From a checkpoint of a small transformer trained on Wikipedia.
Size: 11 layers, 2 heads of 64, MLP 192 GeGLU, 3.63M parameters.
Training: a variant of Muon for these matrices, 5268 steps.
Each number is 128 + 32 x the weight over its row's rms, rounded and kept within 0 to 255. Layers, rows and columns count from 0. Numbers have three digits each. The size before them is the row's rms in percent of the matrix's.

# gate: layer 2 MLP gate, 192x128, rms 0.075, rows 160-176, columns 0-127
# up: layer 2 MLP up, 192x128, rms 0.0797, rows 160-175, columns 0-127
# down: layer 2 MLP down (transposed), 192x128, rms 0.0613, rows 160-175, columns 0-127
gate160 112:103118172026180132149135145094080105139150175096113179118172119097173088161061161139104105110092108108095111113133143123163079116088105141090139075133134116129071115137142113131126150096176109150126149187081121131105115095152115083049140124165093109184110162196110099127085096167117173137151121166120117093084147111079142109115075126149100133129147151120191083086138116161079085129166
up160 075:111105153118150130104093172116083149138126114192114125131127125141185111114138151151119123116179122210084130155124172133104080146127157111088084171138135155202118117147129142149081097125102129129127135088098094063126113084171061112150156151090127133090175110210111130120203130102165162110124144202130127144125158150112096115131148185131154141153065110110051156168107194104168138162080
down160 104:103108166057128098148100123098094102157146191098085201135150097077155102155054128143124116104096097074115128130150132134207113139084126142104130081109115115123080139162188146130170147099164054122145135192076153103101080131129123093111139160174094117178107141130090109149070103182118155106139101176124102132079113130097144108108102117115114153115152146129205140078141146139061116099150
gate161 097:060118101150118178099099160122081092117126144156130114080139153081133092094163125120120168180156194062109153122140111108051045185084173143108131109083174134157122138086114090082178177156135109077066139170079143108147136142130096106128134094150138125111108086181095116125103113121121123122115154093089075130102097149154111166137151150078176143133095139170096140144128130122164121120212
up161 076:156129098135120064093122058167185205141145130214126167107064133145134118126165120117131155115108082162109104171139172089212217103169156101150094146156106145108127147135118110153145061110127105085146102175087099112084145093096120168151119162136093119143166145144163130170096124164132154115087106179104154143165133104122113101121139114158158062117167102090159135136132169127181151142111
down161 099:127106135138106143111084165127108122132140205145102131056134087096133110110093152097090127173128166114069111132103170100112058154084153131105127127107164128135141159122120086109158123121107122085111156156157144093148142146130052103104155109181106102125111076219087143117133119171141125100065142132118085182115123164115133140099143201068210151153088119199087155139113165144135112113195
gate162 092:110138118075118145145123136068108127155146167144095139123133072058123142111171123129143158168074156113105132122162138121160121117116182113176143120137138141126104140115170117173107163123171156105131108146153131131132165149080119063093116078154095182092048056082137085126146109152085088117151151144082177067140099157153175097128110177140055132132179198086131080127101156127070133172158
up162 097:178168189026178153189169107173154159186116202111145098116126183154112179100156105175116136107130123093137136136168117117146140118123151131079101105132094102163159113062116119072130103150179094144170140147139085122161117114121145110149149101164119112164182117109099072118120164131123103074155125131111133109177134170087131140136182094069145099090094137136167131109150086122092057144129
down162 090:123129124239084116102075134155129032111107077115149130176126108137097103106079150125139097177101064149122158127092093141092118160170070131120136119134120129114128148186110130137177169125098166133113088154064160122136111117111141173146079175067136126160120138135157193061107122168104114152103160117191130178088097100143115113126101129155148169157125078089102167101132164117145111091112
gate163 103:118111205110113078114128124162145095168118116143128143198180088111150147143131172091100155149146133172161140117115196138099147165160162117095082147167152107126075130105167123117134133142160049074117169118142185175169128071115152106152173130125114081152119118150097143109118151135212115107146132152112156153169189114144101141162225204139107123143119100140127136124107105123078169131072
up163 098:087065126142084104133137120157183068126092143103140112122083142081171109086111129134099124116124137132085144141122122105143104106075143087125102100134160190136144129092162115164123175068091178144081107143091147153079132126130125119099107124164120121091202072115087118107123097115103142149090154083128129140135080121077073092082105060133163132148172122152030079088183160083115114166164
down163 096:094165192162083097151121161149066093194112143137152131204211106104179122115104190143119138135114139123138175090133149119123123171133147107108111101161107137102099100130116158144142152160159112107124140160144213147115173086079138091113156151085150101152103080144166135078133127141163152096144100150137128154151185142156100140155197195114097144141157108103101130125090109045090181155102
gate164 101:118148157056177093102171114100107081086153119143118092135152214151122128051174114133092177110128136116145164123198095146118114126143080164102158157207120100084119140130130103127137129178126071102121123063176131091197156137127136159096091101114165109080214153134154089111110153149163134133157120149128140094062089136106171144138106182114089118105126142098155125103136103151151136161099
up164 101:152093103166145131136102121124077183103119147174145211108149158119110095147167184129187150135145106157141125141114167080077128142123184149051106101089164140083113106174221122132068155084141179154128138150154117114101116144126143145148099123118100143116115133160175154125158103158139000088087149117140153175147107119144132120183179143100127119123077126115116096140172142136154126131148
down164 089:071145147108140098105160112108165072132100126079129068120092130165130150154086096110090141132131172129138123091140116187185168114103073065161164140136090145165113186132078163147178091146145091058128121104151142133143161144110073166117158125138182145118150097120073083119147141129126255156129092160073139137143103148101110136131079135171146161121138150142116138116093115092108115059137
gate165 103:167123140132107164149145126127136088143147120083199096126116069124137147113031098073129054147138100092158047129154154152124136151118107130166126149136109130053102129144155086102098137168141099156108166176108106160165129114145144151151209062182160107150131127086124166148152085116108130131083142172119070137104029143149134148107157126138164111143139135165111149143087115132149154194137
up165 100:149188034150131161145179123165178107109157158190112072105098114115171091146109168134155132126075135143152119142141143174134174105122191106142106121133145173096115145144095164078107131122147124127153129092067134141106093146154142132171114173131098120115091132131095106102078157149168123111134128132071130118155187191142124147208187099108116104115161175150094060059114142183094122095142
down165 095:111101131102092137091162124140099149147146069114203140126152123151151135097114188035101120129212093077158099134137141100169087113113113122143119202172189121115172159119160134140111136117098133134144145154152136123181124103087096157173166102149135079115098104149128133141152055095124139139038133162170100134094050131114134077099083152147149137103094126124142159188141113121080161110153
gate166 098:157133162078167106117116120137090078145199123129205139203121202068114130119120168174077141179177172142170139107099101132068105130147164179110178092088114112174090126135174187132099102134093114166170109160092130176125115151140166133098125131122145139127121163142106161101160164121115094131120112111142075100159132092145097154149065182109122111136056150157120126088117163109154081108126
up166 081:085123123108154136136138112138089110102160118141149146139163105080119061147102146115092137148179084110125109140116070193097037134092160146110176143089117092171138099110110195135152128141099135163157084178096152157150135182150123152090102102107186114058201215180147127100154155107122138117136133141131155146149173095130137061134092173157087122127088136095134133122107185158097102142174
down166 096:141133132186118107143126164113194163119089170117043096124094120137117159100151109141148095148074128099111149118160154072172206113150087092156114118171151191087090143119129084101142118126162133104081163107153144082080137077165123082207161125148098113170092065101160104213094073141130127129134117124151142156101098101103141127128190099094145127128181112117120140155142089150164151140103
gate167 097:132123114167055115108141182146146120134099105178097106138090119107137103125130174158062179167117129137156135098113124147136129136108184095141085136207074172171113130091121129138115061161111120108156104121097133101120091092107146092138100204109102082098110099124174119105083170097147110094094045113097086083121169132116108144149157146152121168153115067091097081184092062122165113164152
up167 097:112152103083196168117092134106151113161092180108131100113168113103110131076126080120143063099172134107130126125145162100118157113130105070100141079153165129128171132197126130154119187082157162148058114160125099076160165141110088121124150088136148156088159097130036143088145093134141130125184142135147110161145052113072112111118168104124117124148070154170154174114148202120112154107093
down167 094:056152083109149132122106141158167115131084238187143107153107137109146115155126135137107087110193144128148112100156148093130152067078171030126146101200103146144135151156159171178155125086101116111075129174118130087103115096092068136114108132164114174174098086106131092088158157132127128151126066111148153135146150103087101117122129128126088113146081115177104108165088162151153115107134
gate168 084:161110176115169080193180139087159132113133140117098124144165138107113111062094131165068115108093124148108151111157131135092089126142090179176091126085083191116134122162140081101142199134146168118111117123138166144131158131081174100139118072079155182148121133123050202108123104139086132082115159101152137130080122198143121115139193076168137093095148128101137085155128171114116121131177
up168 106:082101132114085127130089086127077128172110070159155093133107109145116168137169047151121119093107125116114138127133166104156162115171156087140079117139158055127080116128122145161097124166149092105083161088112133137111107128093189166147104117153111095115136099104075131137073156113219169149156069117144106090128121088092071110123126183097178096127164102095085087121201091143140079113106
down168 101:156154140143159099122146182122171168088148173076097160119150166109123111120073166079136092135174113150128136147116100165104141150097129157118182126142080172116188125188129088128133139108119120159188104158130115131138144087157111117123143139077153148156109133150166109102192087149034060130122181136102175183116132165165123152127102093132076153140121163179193185138061153103137172135152
gate169 108:124108120124182123142150155131129113163100176145117156081103124094172141163097149126113127128154157136076127131138100132103142125075143171124106132125038139129137137110058071133114141132106172158158106118102158189178107173123173124165112129130152125077077094129165131091122190132178075166121127160153160139105104070206158081101173125121136123139103122043141087065125154167082190141080
up169 087:138113153144067122087103053109078127158132099163114168147128113178160138113105142102099110090150118187199143138141147094130146111180101129118122124104193120146137109116177151121148124110131087062084183132170077090102139076105121075104159134102102090191181141154121143166134095189050192118111141104128067151117147162076110143125089091138136126133134146170144162150133160081122065119149
down169 100:131119128082211128127117115118213167161168137159110142094085131153180138130080110155114136146158162085101132174123129132135160096116177131125103167144080133091121179182097084155126141136099150129159084124084127186145102137109093159179100170091165132115137118151140098078100167097212088144104094150116155128146082057177109133115143133078160152109124120051160135111126141133064146106077
gate170 107:112151146200104124141130113071111178152118113162125158116152127158064111119089119149173100168095146116138120145124119161140093135116109175103067109090162166159082149138146076162120084134112126122103120115154121131186183085121132098128139150131099162159150104143150099142116192109106114142128072161125087179111130129105097120219121073102086075153095228122088105123069082138198152095138
up170 091:175089113114121152073057148142136114080124170132146129143091191160145145147121180156145101103182118160110108110113172139131138120167119142118112139155132064151114146126150124081131160095130136106150147149119174132087100097155062128165115111061146099120136073157116131104128052170111133114126110110110084087156080110130200082061146199149133151174090051137165106108192176090112152128143
down170 099:142127136151098096114122163088135152146121119148159162076142150136147111158104200134141124159132172125144118147058127183179083095105097166116076134125185162148116185154124098146109075118118086132186172101144160132159126077146125075117114176104138131156174066116112043110105167187108145153138092168156091158109078150125121129175175108089118118139111184099088108139099097142211165137145
gate171 102:109146151108101083163147173069172114101114146114106121141066086043063154127134090073132097110156090119160101130134127190110163152114174157068124108150138124123126101087127082107126178155096149167138052146125123064124132105068130089125139115104134129138201138135148097093153153172154137216104125171112114097109121160173143096175119104142122125181092190146099108076149119155135156125127
up171 089:113079117128160129127132113186151103154076099086125147107199211123152107112120128185173132133145134097103093110133130101094141133094089141184111114153170130147161084122131183126137118063194092093109119081073127154118105138161099138089124104107102128153109136142087096148134114150134113090092106126107151155072162178100123163090115160043139139153188108159163097182128151093048143134063
down171 091:118163108063055115149145152070118144100109106103099067166100082118115189154161095086106093089122120142114107119128166154171101161123157110052117169091116174155100171126132097108135154141171181132111124159206087128160127122090190150118135130152116152103183146125167107082155126124148166150108114143079083080101107149166090121167142058126161117145111179142093120083181125144166133124177
gate172 105:119078128158167091140140133157110121189121108160099163143103080117171084152153099102133106201122124199155185092085125122093157141140143092176165082103126093095134150075073157125139160113166103169095129099106113113086089090117079139142182149138131143103107169150122146178098130123049133067109118146175072138118083101105153163165167121179114095119160136185147146161141077127069120110156
up172 080:095135088102144200098084169119158204099137184056158096113137204198109120148104177086198094099149136110121127126152144132161105097150122148165096104160099152141142070140123090105137105120082110100105126160154125157154128211141125135077130161123130091091195147138135120120130085143155122141105138091109106158167152160103074104125135141062112129134094058126103122126131185116178135120088
down172 105:120084123151181123123129120130145107177117089192107174160145098100161100133160144091123106201145131216145168108083128131108204106144132080174133099095138103091129163100097111132140142097173086138106130112096129099069113117141062148133178164140176204099149169124116137167116107134079134104088094158170114172133114119085146193174141091164117103111147146159112088176162089137084087114129
gate173 103:130170196133192161102118110108106136132107096099125141078136056151154143151142131065164119112083145140161153117132085068119149143141125148158158153126131121218131102126092101149089083148122173155094136116149178118140137152161123076072105150119147068144117142098161116150140148200108103159072153090114153189109155129146165106083067116076158142078070129115101146155129148129134200074097
up173 092:111115065077147095119114137169091133100149183142141171172056183102129148091154112170157122171141065146118082133122116214146136127066171126062139140072148134078122135111116163106179160139161097117152082118088079156106107111106102133165135134105120094094197088169144118108162096101151131086156108157137104118136104139131130143145160156118125136231168136139107116153142138110079088173159
down173 097:118142223105172133094088125125135130111127096098113162144136072131127169108138136108121143142097148107144137134126121075149124160124161154065176121112160118193104136152097097103157062131134181137092187056118157112163119131163147063132098204091151026155117161126167106136129146164117125139076155089074142155116122158102163130089131146082163131106106139131099145196140163141156192114114
gate174 099:116106131115129121109123141128126126102115155174160150143124118142121114115187112091098119121102137159176102153150135152148179126158156131153084110086123151170100136088117032142120182137105079185129114169198140067152091094138132123177143100061168074074190146153132098132136095120136215151155159144125124209066086146160115151119120074134140097105116112150111154128070125177191116156119
up174 126:165088103207156123129102120129112149210096141066110128129161096194075142168154173183199121131126126094085122114102078147193111140127155162155119093150050118140119051126142110095146168110137125094098123117181150133085159122155100137114099096146113149176141136097176107177097128121137123127125093145148114130088124133201099114121094115098165130126195134142154147069084120075145133153165
down174 119:157108134178100115154147134116127157179128111111109097091151115157112178132120178142224103131173150174069196140101119144107142163179139151146113093165069106124123103139108134107177114108125096084087142124140167148056101133159072103093100110114098143117146107120138107146122152142064097169102080139118123129176164108183118141092131199105123149156177147102121184110116192094049079153132
gate175 100:174105105111128148108175129162143150108132154114111171126165140133197040120131160126168109143182117160147101137138107141139156090124098176139145142173126121201144168109117073119170115082107061080132174041119136137125125119135079175064095090095106101134154135153165103172133141114112113079147159097161178119109145075077101147114097157106135106113115053110127095123092199153118142085096
up175 100:124114132134146106143129107090089145104060116181060111116082141110143220127146128080140164106135178109142126141102222099082138154074177121101087128127118115079085155127117129135082201165115121082136075127154121114090158103140106134115136122203127121135103082100125131127102147139187138179120068198129124116165069133176117058141136078112128141126122110099153100139140136127163126189123
down175 096:134101078118128155076090103163083102136140097188061133132124099142124122070134113119181109166154130147102106111145163169131159078090147118117165116166112096217133172149119085133137077096122070143199151081140089118157114083111107145096090080122135148140148075085146090111112139133092151144122208084204143148117089087085071107111092118113145158114092131128084120126152189161130139131122
gate176 101:151136088138116118150135088137134127146152127078109063139129111129154075100071167107155151141181143181101125095136121119142094107106133119085149137154103140066090085142183127133159104072176175128105121136122100181161131178186202152121125111187084121173128118148180135102134139122159088082120102116160131066095087103146166150148214075127200059110124155151153127096128138099161112129085